{
  "hidden_size": 384,
  "num_attention_heads": 12,
  "num_key_value_heads": 6,
  "vocab_size": 8192,
  "hidden_act": "swiglu",
  "norm_place": "pre",
  "norm_eps": 1e-06,
  "rope_fraction": 0.75,
  "bias": "none",
  "init": "trunc",
  "init_std_up": 0.0291,
  "init_std_down": 0.0,
  "max_grad_norm": 0.5,
  "schedule": "wsd"
}
Each number is 500 + 50 x the weight over its row's rms, rounded and kept within 0 to 999. Layers, rows and columns count from 0. Numbers have three digits each. The size before them is the row's rms in percent of the matrix's.

# layer 18 MLP gate, 1024x384, rms 0.0992, rows 360-431, columns 256-319
101:457557409564514603410589391513490512498549401548567522470548416456484581508483453545495501460495574524502412575570492539489370462548538513485637567454457530560525473509513435501517472432469502
097:490438518453510501517447576492476542434459506435574474430570519496518437593557509505448457414483623526488450499499514543438529473443483528502472565495549433544519437485494530590453476463538389
101:487455640501444443423468468561541511455479490448508529511462487414559571476413491500528475524535372404475542554576508596408516469499515499532509475539449441439509507577552458385518577541529563
098:497498425525426483541526499494498465458480513555463453543513494563521500471431506507494493526476474497479443586511478522508530429414486609550606482461467519565529532415502568467461467490535549
100:290512553575464570468504519486445504486429549448499465583514451558494522507548519521533569476515576513613464490593459435425473484553570536443464540497424457514470494460544540455357503453574497
096:503503450485471444522514501513470602503450499481506504448530493513387463587463588507509481495533422481493475531563496558510539421401500404519487526536497427461487556414519432431489529553526457
100:547417477514467482453407586492567535519544517559488552467439516530595492479434543583508520520516503548596493509578545454490543510453485432460540441543499501489454453426457629508469593589537543
103:429527509538399484483529507534501422591601515488566522456466396511472488508486514524493544359479466503456373493548417501550488572476474402478365544487447626517485472473443509593498464476512512
100:609411465581453527516486520455533590499536594664501472461497465651528535563548475471439517505550538584514424578535485443562487577487501585466575452500533463539578522385555470514507474531515543
101:419429508580513490467510514530500469518500511539465499576472503541468450476472455497557532465543464546475485607486543493490535496499425505472511521482463571492515475447423552477516488480543443
103:504419507490508452492438504568546451551568435471470500490610536543452482484573468531371518478510443501481512484453496591513455450557454472540522453481518549430531374404456559524564520500498593
100:611356436519472493435517572571494505496516534503544539568546517417469426367507471432542495460495484504430520424488501459493406531498565607559504515505569509581450555523462569443445484475547458
106:433476517468494489520631498459461529525548495499490568601499469487543525539495449533489466527483405552561556450526430515477374480471554475529594514532387490439476497489518486591548523499509515
098:431528506552448558510489563416600446573547466513565679473540548545475466485600482563406526485444498603471447521566465441480582518487459568477515476581489540465468558397492470525469494502534461
103:435392458525452548467563519521510558466527367588554522505451558493502445475482538418469462466465508575512439432481381538443480453575453530501556491478473431512512462433477424478534435512479479
102:504450485471520481488435537543444448494456514545537473517442437486445476543580440414442447463539534573444447467583418472535455438480439422498514463420569528442438531459439417468479489554452455
103:570525557507536462448515568440513516497607593453529475454560498531474487437514503528511426569573551503471449519476472492580439515385428557503410517502526507474560454559547433617534570514633413
101:464503498473615505560435475485524490531560485491506463474464549461540416505501378470538505423536542633570518607420513505394518508481393488507569498536573518437567501479479498511529479477474448
087:523427589509476532502561524418471541444569499481551569592562473427517440578488530499513504515458444503518535500493454371401411491477526526436487514512399501431492484449507476547544501478437481
105:503492471484530516602485438523454374570474489471542414487498540499507586489510466476550531539522555537505461555358468513493458346378555483532423516477480442468468394480491506581496471439541488
099:529457510580527472563463496595476473561405540492509551474529578482521483570448524488535529518457549485534449445476469585475431475483485484435480494507531483427458542518534550500433469528456546
103:436476497527571491452530451450408478488526625584480420542447523471492605530474473543549471448472415541530503510520455507450518491478475473493528556526582547568634594548464472460535513456428465
105:566530546543540448497500448492460535460526507443492428431580432503511502492506583469473456488570489456537496437537467479541459485461508437412531531573486449489379594468534337482448470481443532
105:517365532486485561469491487509554415436471468545509468544421567423500517472560512633530508510489425485589543487473540384457470467535433551529559456642516502520502480454418600453530624480549462
106:554556588488462387420466433528435461477534562347517634464493458504442610527516513426442528463478508445524507524488444347543570330517495568470485470476553436495578464452393523537423578591603447
103:542392492422426537488494544546615469498485604517546441595524490470519555502482385509478487539487427550548489553416520465492549549535510522584514537410476455411490478529462420478433475532540542
095:396554475530531486508573555520515373486598454459485498377567536537475462410522467496448543486440535597482459418467486417462447501442538480500416475462534424527613494526506537555475502429489528
095:490472550512538552551503553492500539496538545421551452545538484403404522544542560444490466466496509516528447511474445528530538486386567490472551476560445548469479487475510486496476570433548525
096:436531532456554473364455520537477460488369425487553424561508570437484410673534537549448562448518512500447488485556426498460503511437483500525590486505522451469614412586494463548470529413533521
098:515463427534558590542504553518538509451541557440504618488506526442541585517519487583531447555424469508477487572419405457495504567602506530504460514487500533495373523553423463503464476546526495
094:515447609519470472499628482448489590518445528414406525552521498585510510502501486415564521459443545486435532542540527435461458476602525616532558425472471387454559508594516514451428511606558493
092:494493470548656477508541556497572546511666467436564559472492583560509483516504503466477559422471629587496404538499507459552561495518521531558572594471559471519505546581484537563426446430527488
093:496469499484524484477543566561425510423466446462434488439443508385448524448486502555505490510522404502558514519498448573463525425562498450476513498516547471518355568459574424480585543408530523
103:472530503482431520484522491482414478447457467501503438503563454500556463467507501470509461517588471476471472561525442608509546509456496465468488500620515558473507511467469442497416447514466497
100:556508469489486434607449586497467465541565509545479413529497492403452419506515507595500444459509472495424568543509540523518468509490435397524435500510537551475516583517508476515483462487507530
099:512475488453460533502562487560390470440440549495536533599458576428449476655458465370480572432471480518533484628457477512502459442496478520442519496457514569455493473490506437555541478539452462
099:495503500533463583496620515496578450606543471571410487470555478487617544468423494533493451490521602577582476511454466533418476492521586464562516561469467516442467422563511555510517470441403471
107:421502492510423539547569497466430518462547606576408414529579561449553439469585509478507507471422510452538475487465540439473552451544516536579468500555521441541494466421487436539484493540468427
102:502503452452493550571467497467490427511522525453564506547478502474450509575494473495464551419488499511503563515429532508578533447567416492523447406416577492501470440488470497423503404529554480
099:511505545512495527451480449565491532533530555464421459518526517539512410491606573505503545581506565571629503530567517544567515561389480458437572529510445485506498481527498479506592472467580461
096:513583534508506448527594548410588467498600515522472502495489568471419549545460475434475492546482524610482452474473487480535492522444545487527494589512529474535454458487481449530537417443556479
106:498524624487505493561530545532450496545543470455484501406492508543495464486500528523466562495551527534498428499519362522492493526429507491469559581517414396480561544492437544530473479457440480
097:483465526539516534531496468500490526503487565389568477504430395462468565568566519421513497505459482436497511511444449421484493471399486469549510518474545474448464382526560526397501531527564522
099:507518570478571516433494508506492499521549445485512472444531472494504489573527527500475436478448478549498641487467539493548445481595485521503557573437582505506535486526453409541507507532412516
104:567525484471449564451605516431497553589383524466460563572449446549417484341507468484543513526411470451490436515465451439499476490439485506502497454482541392479455592576565470521481446518510509
102:567585521487550442437486579528518486544507456576564526496472540386509527549542528486479455401510527616489558587468476557465494489504450495470485471529535533465481443414548450567538492610426516
080:524571531488479512514436501469476579473516574454418442469414485495502564472502583484414514518523462559495549430555539502527427465555484480538429630557412464569493548479511422430477623443486419
102:536455470496460546423506472519506559502429476595412503433629472548537555466524523428496519547398453526418596476512511567534498461584554541425502462442611493552534505431513517452535560533481512
095:458559397525491490448450489435429507524522492429511464470489493435561465547466526491482538467552430537470440490531516534471523442586436510379457462481599604527529533523411543553360487467424470
100:517533526474530618573503431428462523480494564513452504407533493485536531481464581548498397430526508535447459598522479484432459496425533560436503517497491539510542554531608515555521399564501408
100:508521530548423332477445495485475486541479479467531486462435444433547542444514472602448446554467492439430508533548464436511540539545479511517522467518496555504470456460515594538524467523529475
098:463598456551456544509594484471556494475466402511499558435503520521508411564466515435515462528572542458508524474463506467521441527514583527425489579530506462506480465523452450482486476443490505
093:414490563494476471505626475481470425501521614450482485383517530444542474475516439471551421505497605541457410526522455463517572482567531627524514570564512478539576553422559474487424444533526421
103:527513483499469539442452499550529602495369533506510422495443539479582467592553483491510524479470452460564531507536402508480410509496489505447428442521451577473475500529515451508519533515613467
104:545561545514565527538589573488486430445514423478432535524434468494550470503538551533547609556524498496456532459505599506508475602557498524538492400471509596594449452397439532468555568458487542
096:431471419479470484530532449418520479512532546414569506465550464489460398455495428421534455446526465613519508559508513489520519504523530584486432539581501489474377507492538466445481483517429469
102:518494494536506600493508441483461460509470581405521518574470533523557525573446575536523442591451511510550493539426589475535528534399363482457486440507469478458470496530529600519481433496454527
100:582502518489525466484476485543540508573451480490505365506569495526549471468396462489578474552532448492535453572472483455473431508588531508531493514497491463488536486569520392451517435497475425
096:492475487442527516541519522499514456525488437537463472563486482492485430439597481469480478549440476464539432448481546487566539426518498456529602451574482460507541443500528393511396473495514427
089:486506548507440605592472514469510424526627499435458495435422475392522580393466496447471451504579392566442567519633583539524403538579445489545536568463502488439400519469573539522527462476456498
104:510483506413421488536472463535444511550464470461541556473651447503510584517402501400513492424509431564454552593418498462582496467524571519462468428504553501508504385529524454581460545546568437
104:557488532461553494514461608556479526462474475455428538456562369574529379584464483425541535548526590454474526482525558585456482567500472513407534514478510551558508544539438532449398528485525562
090:484575494455550466452535520489485483396498528526542481462537543437479493569564479524448460519508488464570551619576498482457534436535525513482509582494480431415487422528589462493455493514550429
100:496576369490528616545488480516496463503583553541539544515475460590588453466482429426428501554382497506461576467502565476642424539553546422510508557526483564505422435453517535432515541491600632
103:470469446486670518417510506498433470490535431513479480419525432512471506512430547469397588552410528411497492460463469453484566540592513442558414525510423424552507492483509603522424365556453501
108:566494475503537445484498526441449467495518528507584456452437448509485548515494437449475504516439394485560462473474550577481502517457530498459518520470467479533473555498405483488467556492458541
093:431493470424489569500472429595481499456551593493537455444468475453431519559480456551474475397502449524554561482438540508509491512518559561493515603506564525485462494558527490542445471536541374
101:503529471388513551525484543484606489472494561495578534412502492595510566381456439586505543418482512507442473469456467528448485490468462562549411492466396493407499426523522490500559503487484544
099:551404497471414542442423471421484394533513469461512542523429468452490430439394486472478483618461501543508563462537447537509457492490581554459494476587445597455526387472535451529501525530505432
100:410382450471479490472558438441574599464579529510485462535485540596426498495508516485458514472615446582502456473479492478476512501527536477457573468408488436545544498548516516465544501557535508
102:474459460506526408495473493510573460505495529490541541515473597461468482532463570554533522504524527475555482418455587512507490394576488432401475459523439577501589570531520530482475494600512429
098:481494529419423560463452501467467434486467401561471400531478509550495496411478488488501479465509486490593484516442488494450468439575441462534558439493476547585433529468444431577509449403483494
# layer 18 MLP up, 1024x384, rms 0.109, rows 360-430, columns 256-319
101:448512528438558501449595448360473532576442509452651564361434537406503559583546520560470484438469516505455516551497558460441442543550536515507543564485490497547548478522555550480575529441514475
095:537491491448556489486521431547562411527473389494404537502451574487448593500487536492412507564553568498457510537475519579489510477456523501493431485502539499427555404511512435526555523479520450
102:516468543386578520483448568448586617587424559501547520453420570506513483456451526496476546492541400487448468462443611544504506420482464478553549454546506493558425548522485511514574529521506468
100:561577541538546526467426463530505476459518507497504568487501437485499470509561437534559481505438520376485412449501494425556525443567550465448346470491497476430412572494481457416527482531508472
098:585486462424497513494527493407417386553552434576499369468434495574471444427538570462469432488451458547477462569457479512549513559608525522461504457600529496553501464536541517525512523510526466
091:435489558455503496392544536422323497455499490479348538544517483502560488544551501528498569453488521582498414457475491616533551445530554570448449560504572523480436458532449571607464499563509431
100:484483459506470460429554497456440486475533441616599568453549446590508386494479425522531450445413506440475438501615520612480408565452455496589473466422525505485603514605590595477547431469520492
103:503531388534535588529448455480453420505617517423543555514461355544497531501511433506470425542439412549557514478467497562429436543449573522524458543489493459501586536538579519533456516435586423
099:453459440441406590432507496471524521453530550542475406501549449493539483441549532458479520498478524504596498448486460431547455461548540580505509457453543414436546488486602485450479475387519426
101:453403417467514468502568545566539497444440519550446458463487533538447491481520498509459568498463579454494455492525591501489433468522509479460498600534530553524519504529500506513583505345513483
104:562504497503493491533532562493538565450613481533477515567493444523564474487448472518538525519518436538478464549452444483506504473467422507581504435492466495501518488528521547426467598518480487
097:494591507456497425427504430502479506491481474510431584526498562461492460422507457515528508551531577602563439516507481568509380558505575558612538461531487582425469493553492483473511476476511514
089:450461522522449521481531504441463525476484514518520533578465446480448548498524606546498440433419420446493522525510527521519440468497590442548518499544414426513537618497444519479557468501482458
098:438526521578473446574537508500529440438340543439495498528539496504518542444518526498479457431625453529503514483495453435516552565504568508498484497488516524460455532526479391488526538575527503
102:491532494507481505590471497492471560440475467466498566559552646510524501462528565488551484475565531478487574519418435586393500455479518495508540503537500453442521437483480512484516511385545490
106:458515420479466487525449543445469518420535514556475486553571508542462497439508511528447565511492518547493541496445431494580567397451553618444532530537564454414456529518459562555514489529463474
097:514430561530533472515442489550662418449512451494515474445561489490485414450427503547509561484505473554415469429556409550526541553498461500486468577462554543476458495511558535612608475373542467
099:458553488435555477538488486559572615476628486588478425456429462504501487554489447505535512488527548465569507453527460535557595475520489460555480403499472500496464503495465446509515471410492513
099:471536566617532498464452462486538405443411511516421517500494541447518446599498471480509514506504555533442481488438494477543560466551476547508471513484463560526502454572582531446400548543568435
105:417477447543525468540586500460560501404432487544502485510456485400455429566507472520548498546480457540442549452587522454531513509481487483413513438445443453524439469523484438485451444508430463
099:475474470537480517495431530439512538579571470535414431515461449582544471470572518469460392542538562431492476486497487522461584551469498486601639535517532552520489550504520531474485466579540500
105:493533470488484556549485588515459487506420492521487490526455488507469474442533430486455525505454398426495499553509516541477479453459537536504493548520471452477473510456558597449527519582520463
104:511476529567472544483487516594451566500494513485563441529499511464506486630414504575459493527484437542478553509589454548454527467442553482546464381523412539506517545545440489530492427468390486
104:471501450503564497660452549512520516525500460447446491499466518506449437464496450517538457431585461594526501507495459520587458472494491452466502477434493487579547551473489497591429445519391527
096:457415504461564492413488466581457480487427476424593496410587528504437498507548477576479424488446485452465525445462576421469508497545561532467470578539482469430587611471487521451527495513522554
103:486519381500448545560485495530449546465455516434469538495420484501492582489452522586547498476494582633538523574385457445560526519644589475509382451467520495463505475509543524466505515500465530
093:462372543553490529487569485398478517531311603504481510587494534488536459482475508515582359475486459465451494532590476517493480573534524569567472572582473477442476410518470473541525524518490487
103:467428573540506442505476614481544503572444480574581549439444571415458496469399436483548416482488525397556388490423530458507453602483551499602494479485549486543545452395514503485551411535506518
092:559549533658533522446496456562591555531597558552526409441523454528511506465415486502485494489498520432562518483535543481501394456425471445472417475357496486521469486371502575380542522545493492
102:512546547482511458505474451426512538478481435595518461456442513550478421475530583455496524480508484465516499511462484542485506438466495550543516500521495470530525492482541485390373518589449480
099:431411430487540521533448501573522493500555576596486528619529515452508572584429438554441437525578436512441500509506514636491519540504531532560418502452514360499481567440528464508543479517522502
090:419464562538502503568455421473523540549596520513543419550515424485462491471467492420445533591473429534490464516534501495510426571557523535591516497517541464458484446433474546446472467554532588
095:483460450519517495495533535526564517457484484479445489496619523589530410461517542505562465473393442545448500478505499552468605524446552474501432503484491505620492503608485537486494411500522492
104:495417507586563446494542514500535377396458524521425486523586489564537510468566470503547489517489532371471460432461477515531472533578515497488451538468555516535494526544520466459544514428405405
101:450452490526569576528407523505533486559528420549506470579557498425490519522421526540515514484490479531479492551454475598597515374508528466505414494490544524538516482465489528506527504429527606
094:521507435590421547470450493532413506560617429448492504479593590518612561479549450481493559474528429528560584586595459467588438522437574531493474398542582471466445454597519452490524516458532440
099:507525517525471452460461472517580575514519533536471474458466444523527429461467508537525575502431387570461544450506507476510538462495491549454529486512540464502414638589431532507520525506422610
109:540359486521490548469485523512498505534459513564563590453459621437610614474450440482474468537491471540571505528532530589511524510461510550418493475542527439508358536542515459540449563453480497
103:575458502564553453497502492534468488486491506551487438497515527489537480478544480457571359464649452470413510529477563472474473529499489543322543539536554528506528476570440463486426557382571491
098:507538537566464604491480512467528511479482535472571448514465443522516579501563501457519475423494498431507514517508516529531571469475533435480487587531587414511448567508420531396530470518457524
093:507506503488512511565473403517606462535573472440416523546483526576436575435399556486494594489510539542473479417546507565533503508489427408540456480569504522519476459566531470495623526513559508
110:492457526544514521633411454536592381485456518480609494475619511475481401443507593462525539437598522520488447513582496505434499448574523594464470511492582480493490438417517589423472543546557482
096:563472418491513551452553463584566446463460485482458456397509503497497546475549478543536592568511443478499513474409570508478478421480462495500531495462550504573494487485550400474458480490476486
100:540514515680503586489478503461559543469490503379599362456459511391511436537498521412633499487487556563494530541523531447434510420488512511591451515424560493467537487439533551556480510438435533
107:564501528510542536514453533505474431514512486545477470435562486498562520587433529520545505558507487470512441517460485531411542375476475441571595531445463495579403425520501516446540405483459471
104:538491534478465488433478497491538540548476464506512540450479495390534549448469503505498584441436431426441521516492525497527533450458467520485522472547555458562464440510572473558575521445464543
080:471495526547533467513556545491437426460390492534576510534509554405424425525418532440511461512483501650442529479523443506374520515438510480429573412454414549454520504521502548497550499583576543
095:443533539568460556451445512528463499489482484548431533387569523449483474526500507507518460581522487537399527502446536524562568479492581543408534517503545507429542445595456474484488485550534540
096:491541524518483461501477501518512416471544471571466540508467394485556543452574396434409551561562529478573446449468524527554450525500536504466516440466542490473438471515530497585518400436442510
099:528524434524542568478528509553550609495498532431432467478632602496484433519469496470577469519498454549464582515498447516530478446455511500595536461535544496487569550494484533515425456516542505
097:456566463483506589533483455565542443567513549493485527466506510519520509513456427470526452595485490601473494515552523570469411431447480483452592501452493533543544540500542532476466557522433492
098:484557480497417504439568417408589573451444505448524394441421561457397444486484527541545463553429577471558456527497544480481395497419519396546594499538470483477453474537501450449492429620529443
093:478489580498505386589482506505459501469483617540531487612603534477395513507531510413460529530464507510492563572491517572518586471450564504507434476496473478553506557516483549513471469535548529
104:548487565442462442429457449512424476495444515426425445461525428449488622452586442528528486540446502546417534518549587496554503560559493494462554493595516535445571473587500410465507480483495502
102:564466479496504481488495479449519443477502465500539502568500479565511431481454471467586430526501539495538442485408515508552501545455545364514533433495518445438550505522481491468487564511525463
090:506480514495512570496502519546529503441602530536471416528399438486565577464456516461495508462505487480494493495424472492493494590539498466557473482559596437590484560492460474508485496472429591
101:490538458569495458518562463531534523493545507540571501499479581542531487489462508483465461478599578473461431558387468439448452403559518494520475556452551495466500542548535445468467471477516431
101:474569569460559569561550430481541447519441471474540521498558467451468551495452480497549503445358554456520615521581450508426491534502475532551523585569534497487499467542612546462495491554508517
098:525567515483450560554518502629459426619467551508521543524433567471588499513592546536524495517491544473487454484469522460512411468536470521358472482542504413560433507596460528366550485535516534
094:473470506584479525425505524524486454479589559492472548486528477512495517396477511460381495387548501613468462526578567505480521482530570430520525603511469561431592480482503488532510512653527485
102:532547509539470568535561568520482451483586499462528515466359509517520429531545471436491490458543488646600471532577430508464474460459469525562478456486424437457500536511431477455474468435414481
104:495541487495496544452435477497472550532519432485465467395437429455472578518472467469461526482521468429573573553443462427556461539474572471519510527587457522493547599497449575494547490454388495
093:450520560555483505413499582440493501429432412450501450621445374523510463438482456533532466518433436565442454512459530416566517547406461474521464497401543495536517407510516508478481467460473458
104:440409498509491516527518471480507418530478545362531454574562539488439450477488456553517483473640528508439519559503513485504540481575461440541524482528500462526448524494458602545461529424490528
100:460539455590529531480509430544574559488497492514527561410519526540469536527476496516535430464512449445463482488456504529481435535543537524545448433464500565502507492566392612504476510519494450
105:528496517540450466578454500503495504488457526423408433469535468487519568447483536490490521455539460438525528556477624538537491402465506526493497484482457432532501529489513467548544464453533554
098:529389470482421477486506606511415495484408613499495506534479501540422464454444463411514464504546521501577568539451435564502584446437556478455457452582550497578541474456461563485432543536429463
103:611482458556497509485421567508555524480488499526533406569469482459520485635482392554455516518496513395554586462430519514449515535427535559489633443436549581533473591404522487539543511515556428
098:539518460353562488399476454600501521443509489538606553558592443547499502493465498481518460502526510535495491438561404475502485543482549489513641570483542578594467447448518463488458454491563508
099:588552523498561407546509499532408525564550572445512439432534420417453500560461555523512447439493566487466432498570465575487509509501497514524547534407477432450481421550484572467431426514533498
101:477529623594497479521396469568544475533525489403558466535555484419522488501549442517476472402475519515539491552476513410521529480528472484454515535503510462529516588505525461524478490527517503
# layer 18 MLP down (transposed), 1024x384, rms 0.105, rows 360-430, columns 256-319
097:490485501568605509477587529466556468424458507491528516428494486513484571472611547492508552464565533663509556524472611529484517505525582459472446529524435523514595527544539534516483568395512412
100:521451554492423491559511512553451442554540383493486480523487560512492448564586419460425456530443461738477491580645493368475545476482519497481544465479540495573483453452519449434486482555553446
100:517495576622550597510570411512483550551426534428457500507507538462422591445511513447513528427553395525456567521390559439442513554524579520520393515509536538516505494590581414481589558386502423
099:403464499480469444495504544436485443532535578461497556449489545444504509427517431522508533533546512204502499539496557461528531492505474458456594469508635507494498447475515515551428445559529442
099:508516453470436416592565459556438471468500538540495479536594533549546478404469551462511508527496567523494502492527512470378470508416349536483514508517551435462483485508506486482603571482501410
095:551506515583456595492476522515521586438443474459529498419523560547513501506493631432412494526559514499498568567568583437557552488581536462555510469489417445482506414471541536539468492537558507
098:492421472455502543444498503549620448514429564517549568430509505548515532462389503555505542554519541273422517527425536517477521605506390536576427519495535436498561508522562516400390484536516475
104:460491489470518437480414400489437468452506463485499496517514525431470495474546527558560496432581604456542521417447566516512571430578466530499551485530504505541494515435514506470518421537578487
103:447539512639443584517500482581587437503542482576598551472397494543556525507531442539503588439431494513415526450524461483504502588592416520583590475429424452588527580460554574591554549547489505
099:472450511609447459549449530537503516513350531478455427432379401486508552468502522531441416516514600426530463506475523515551531466486470572498427472460501559486460504477546497517377604505492502
103:505540536493539462466529422469523485580496600476472495524497474486549435495505490535448450516488454497517478499492482520494514461557366574535468399584520548559429451673510546460404421465549569
096:520507519484535527541446477574517514518495449546576534504523534444510464447529546510567564554527497610480601421458547434436524544521487490464503525457460505517496479591522466576426520594403574
109:529531425472522548493501521577551485568421507533466483467525492486436460487484533458494547521512563518468482497441520486493615549592445561578483492455546579568487459489461559451442545552483479
101:517487531451504466544535476521564429477498419417513476380525454487470537515569509520542463469484501916459475509487501504454519497522402436454529495602473523482601493404569440445517557481470476
103:380441470548513533434579477478568427457517503528479507502396436459571431487472449487544519454538413470578465549624571493522560501521490532560616506465543442538560542512543475533586498497485527
106:462488441415473490579467498488496532535387576516468482516448512523476514468536453558494422598440553605480581565547494562472413516609534413573510395510480511499535489553426518514486513481507547
096:520601548421457469499388492449496476505532582464555409609499397439434468517448501550576409511586468654536529628440442420494513472519520513423455447442492494512449506413529539547549587486459523
093:552508578543477434499525435524445489524501529541527470447544508509518507523481580531396523553520440683580464485537523393446526489540424491502477545519509580438488527511441510461559559499458493
088:387509441431517542496471519423500579510570569464546456469518457479561505503511517553457506477480401471581503600498514550540462469445476433485494503478412490491490466388409516558625555428516525
103:389523523586515517526513673468503495452440505529464538457503533438477516517598507508483412510496488345476395528505520483556550586485515556556506474534388455478518495489617422588452585552489449
102:521523444507487528449494544575478525540608418471534447576400468481567528462464519561446529495512490394598549519501485475542500477516530543539496489499493614474401551539499484516460491382518536
104:597480493510515480512466425504552454452463469488504459450468461472573596439510513486532425564572488425550549437469467477570525416450583403363444394616565509523500392563524507504584490483486494
103:480387564465556553499494610523543460492473511544477576507454581557532539471518463529466521474434433640578459527519503451461566520407438422487505588495452477521545518572430541462464485552543499
101:477541468497474521507553483466415474469542583606551507468494480519545483526511471528489539468526490377537453470471502558514466476340476504552512448556522404522521478505513533529488341541511524
102:405450602490613454589436408491474495465423571541445602554520557448470549564518373481453494406494457407433497520470494515419486455555502482531505501609522545493528497508438431511396466468464553
100:474491518565509468543550499496452436433512428448507446460457494494530468551466587488479484477487634629457516461530510480547575563541608494457483538494503497454426383474499473532522512526421536
100:478545439451530495546478539524588447447616555517501516390489531523498556538533530462429587557478566684607491450415453501461486474417484514417534405486529476454491518507452530549472497513458485
102:456434508497501524477515506440559462469493602522527396446534470553523533446588414520489530472513471590497560460544512489573562556460485514464531471595403485430589505498498473470482479574382636
094:477528517464505485483528563504461527470692497497471584523428545454449513338507494527440447549463446194527518508479519476553529456515489453478551501485435490503548520543486462473571520536491497
100:481532445465544481465545529537549527527596471458457468495592456454527467502532436553532506484575410614455402529631513551436554471521514453496480466535557526521505471482497506526566541478528526
096:477551484472569563433510442516511449469509457599472451482476484477494468508512409555529408511447544409439503483522467520550502461463557507612488478545586473511510535502517500476541503490448489
103:521535422586491414550530380543365463416531524558396559477463470472391563489522530504501460510608484501545562516481537498500463454493469565449490500441464536561561524596546395497540487447520516
094:437501536548594457509491493539494597529516517486511417590504486478400402568507524479539535515571420477467525527442487487491479488523467547532493493545566569498581432574471481457480507481437474
102:551492567525483529460468452440445490507572482527535460597508559535480430482481499424529452536536495416547494512367474547586526527499505482497469473419503487513485474504423459522458561482531477
101:558570524516523487459564509393423445474466550612530494480429449467552469485560410455456544520604439534594534516534484463482563580524498559424442454544425511514501446538516420500450549464394517
097:448497524524504387528516493418467553560511588512479441459513524450499479522515445507422400487505554324520610568422486504504524603573487527549589496477516521476541547476520473496520513589450547
100:460473453493589435450525494423515472553666479520525491540538506501546425610475532514518466418514517521425501491480467471469488536578582511521554498504497522476438480547460564503457568501518445
103:519475496511440472385572448511546487538659488547388477499501525538495486539577508488452503566510601601478493451516531512502480535513421536599584564489510489440423597557586552483460540477462502
099:569529488622526480493553514550500530561483547511536527459523505538530501547575521495558464488495572536529560559560518603514509522457567448579493581477473453551408469423550445500416530491596436
102:523452507465522444551449431523589531529431470561503558468426406589448486520476479405496512483487449517545484558526525506500544473509403549536504466411452431458358540509535476489509637596549509
097:503628459517466488466427547563441428600650564500512444460530488517460515461440481472481433540500494613512578554419444516479480530519478493652530492532444488442555526465567515473460526489445405
109:485528441546418513548502494463531346569511548490533527446541504448525455492455567469525560496481528417518488502483556508436449536498540456506488477536438452471499471495456522499492530495440577
099:419533523472512491509468488494501525567435501518531546497551608485471535487505538565403536498474495383547503484507467527463503410477580504418586453494480484542508551492521538567509518531530641
094:579486492606548512608424584391527537463576484528556453555501544345482621493433526495448516524583496604484476503561457448492495508592496407509601587443553589563511576470446446551461487489460526
107:553524513475451466483503561521540443511557579521526527476452436491550533552538490424604524574580556537559471569510413446453532419460482537525509523557545446490535475501496418452543538462487435
102:544478509519503516491418537448526513493524414381495388512545508527535493538483466450427534574482471692528581508540486512506530558595541483477508414399458550560540528475524422436471494541484477
090:477456447462427560444565531564556492553401535479508550507541530530579429508520472508558547511545530626555429576475495518510571473430491557517569469533597490415494447518464466552484392443470514
099:516428577509490566577579417512411438484575507532513559537487439477426513495527431458449467517550483469498602511524561517557450508554547558478439586534460453567466438528467411623524500559457519
096:519479463464460555516417452547497529546489494456533473549474560547539487476538524464534496452496551491495428496521480473508471442502487525485525482420532541505513440488450580431453472471540435
101:550566532469415445477462448472445473570525460471504504505519446517504541403447503437504570497520542520546531411481547450569485469393498437465483574523457454439509479471526504483415517502527415
097:472408520481532557538548467527583420489638473558458513507498469447518481453496453384552520577501528453500403503445565514625512479507511586406577498504505481435514489513592541538514508539475561
095:461608456440445483536472535426540499508551452544523526550481620522537508504480517434448512448581546571464535502442502473467399552510571566514540500551496547517472475427427493489475526439573567
092:487529518463591442430525475553497480537613507486449423493552527561554441415588507479416541477449461372532441427486466552492444477495554504446492532527496599478464520475431515558534469571519533
102:519501517476479443494566524573540437460472468560539522463439505514624552546520560507467555474567519572451412487400576470534493510442523524465504537540512486467496414527502460481447523530470468
101:521577647568470510548510487602550484387439580529630481451470565493504507477522497435483431513472498427478477565603401591511454517474443534449513450504515569529598570525463485464440564474439503
095:452444538465498459565534511502581538562390462504547550449424495478521587440481421536534534455535596460498430460476494482493454493478465564517511591537625499476574536430498461517431497525469458
100:543494488511441460410682413520408446537556537576593562545536504499518450509483498601528543520598443516469460514437503497555502488519520485524527551479400506463506501511529534478476476535567507
099:537504486519439544581531527482435418497657478502446454398484474507500462464508462524535491450461486334495521525528543575483494480453407599435525459524518521522584465479428428502554440564444449
098:623570512525457564513413498411442432417641505521499556537445560459483581514512525445562492419607396527482580471488450551514527424499493544520497536522421514444492333447475525568428511425451502
103:473538465544548579498511394477404471480546543494458600447546485428503531578500532486548530538528527593506575579535485412421434525399523446442502544540579535568522476488491493423558492590528516
104:508490488497520486461485581482493456544554544480500494538493525497455483497447494561523465441496481000489542520468474545452563483528527445536524545532540525558508438541527558523491524573518434
097:457506471555516521462471428511440589452473478487500502541439496589530544520525541558503512465444465442529422522482512566462530453573645523456459549535407521556487509520438505504443626490448480
088:473507453533488574500489505539474450575476606518544438464526497413416499371485530563514503483504570296516576457506508570405464420594461490460575401501462527482494533536597428528433406418525427
102:528529502508506511568519411573486545438500443438454521543469618574540508466423438519482544532507545550512457490489597458447471436532545505473555595516358469568506470413497540587437539552515472
097:379522538408479417525581557546517519523598547462494524511532484485441516404481507544505524513454510434470578531527616464508434504454538507472544551519487488580465480532495520362475600394570474
105:485607520456531551493505461403502448571472527479414497401508448457520535511541465542439561477470549499560527422489516405494522397426551482493493571544452590507484501461484527473488497440506537
099:485537409518462499546391479546574437469487497466512479397506456504487430476489538527457559501454439462461419461503388555630498501553401515532579454407466559456477510509466453620524427476480525
102:527401447551515410548495540504581536576438657623507486552513434545523532504477460447470618556624538515504488522428510423481450525446477529486577518472449546442531525506460480416484494524466495
099:529435530427534557617510408495495463472546627446517557462536563538506533433518532484458576480424400584613467531534529544586523489427446510466573471550530505505479500435540495494494466449604529
098:482485487533421464479463494517477552484425497428565546505622417497491535524453575467482528516454505441461462521508494471451458414459477563409414493465543551515440593446496420443477565474452501
101:463440520543539461554526482486502493558454442480461490531373536492489490514539480598509550560553534483520494532430541489597470442465519528538537474536518618459475451462564520541626502491496375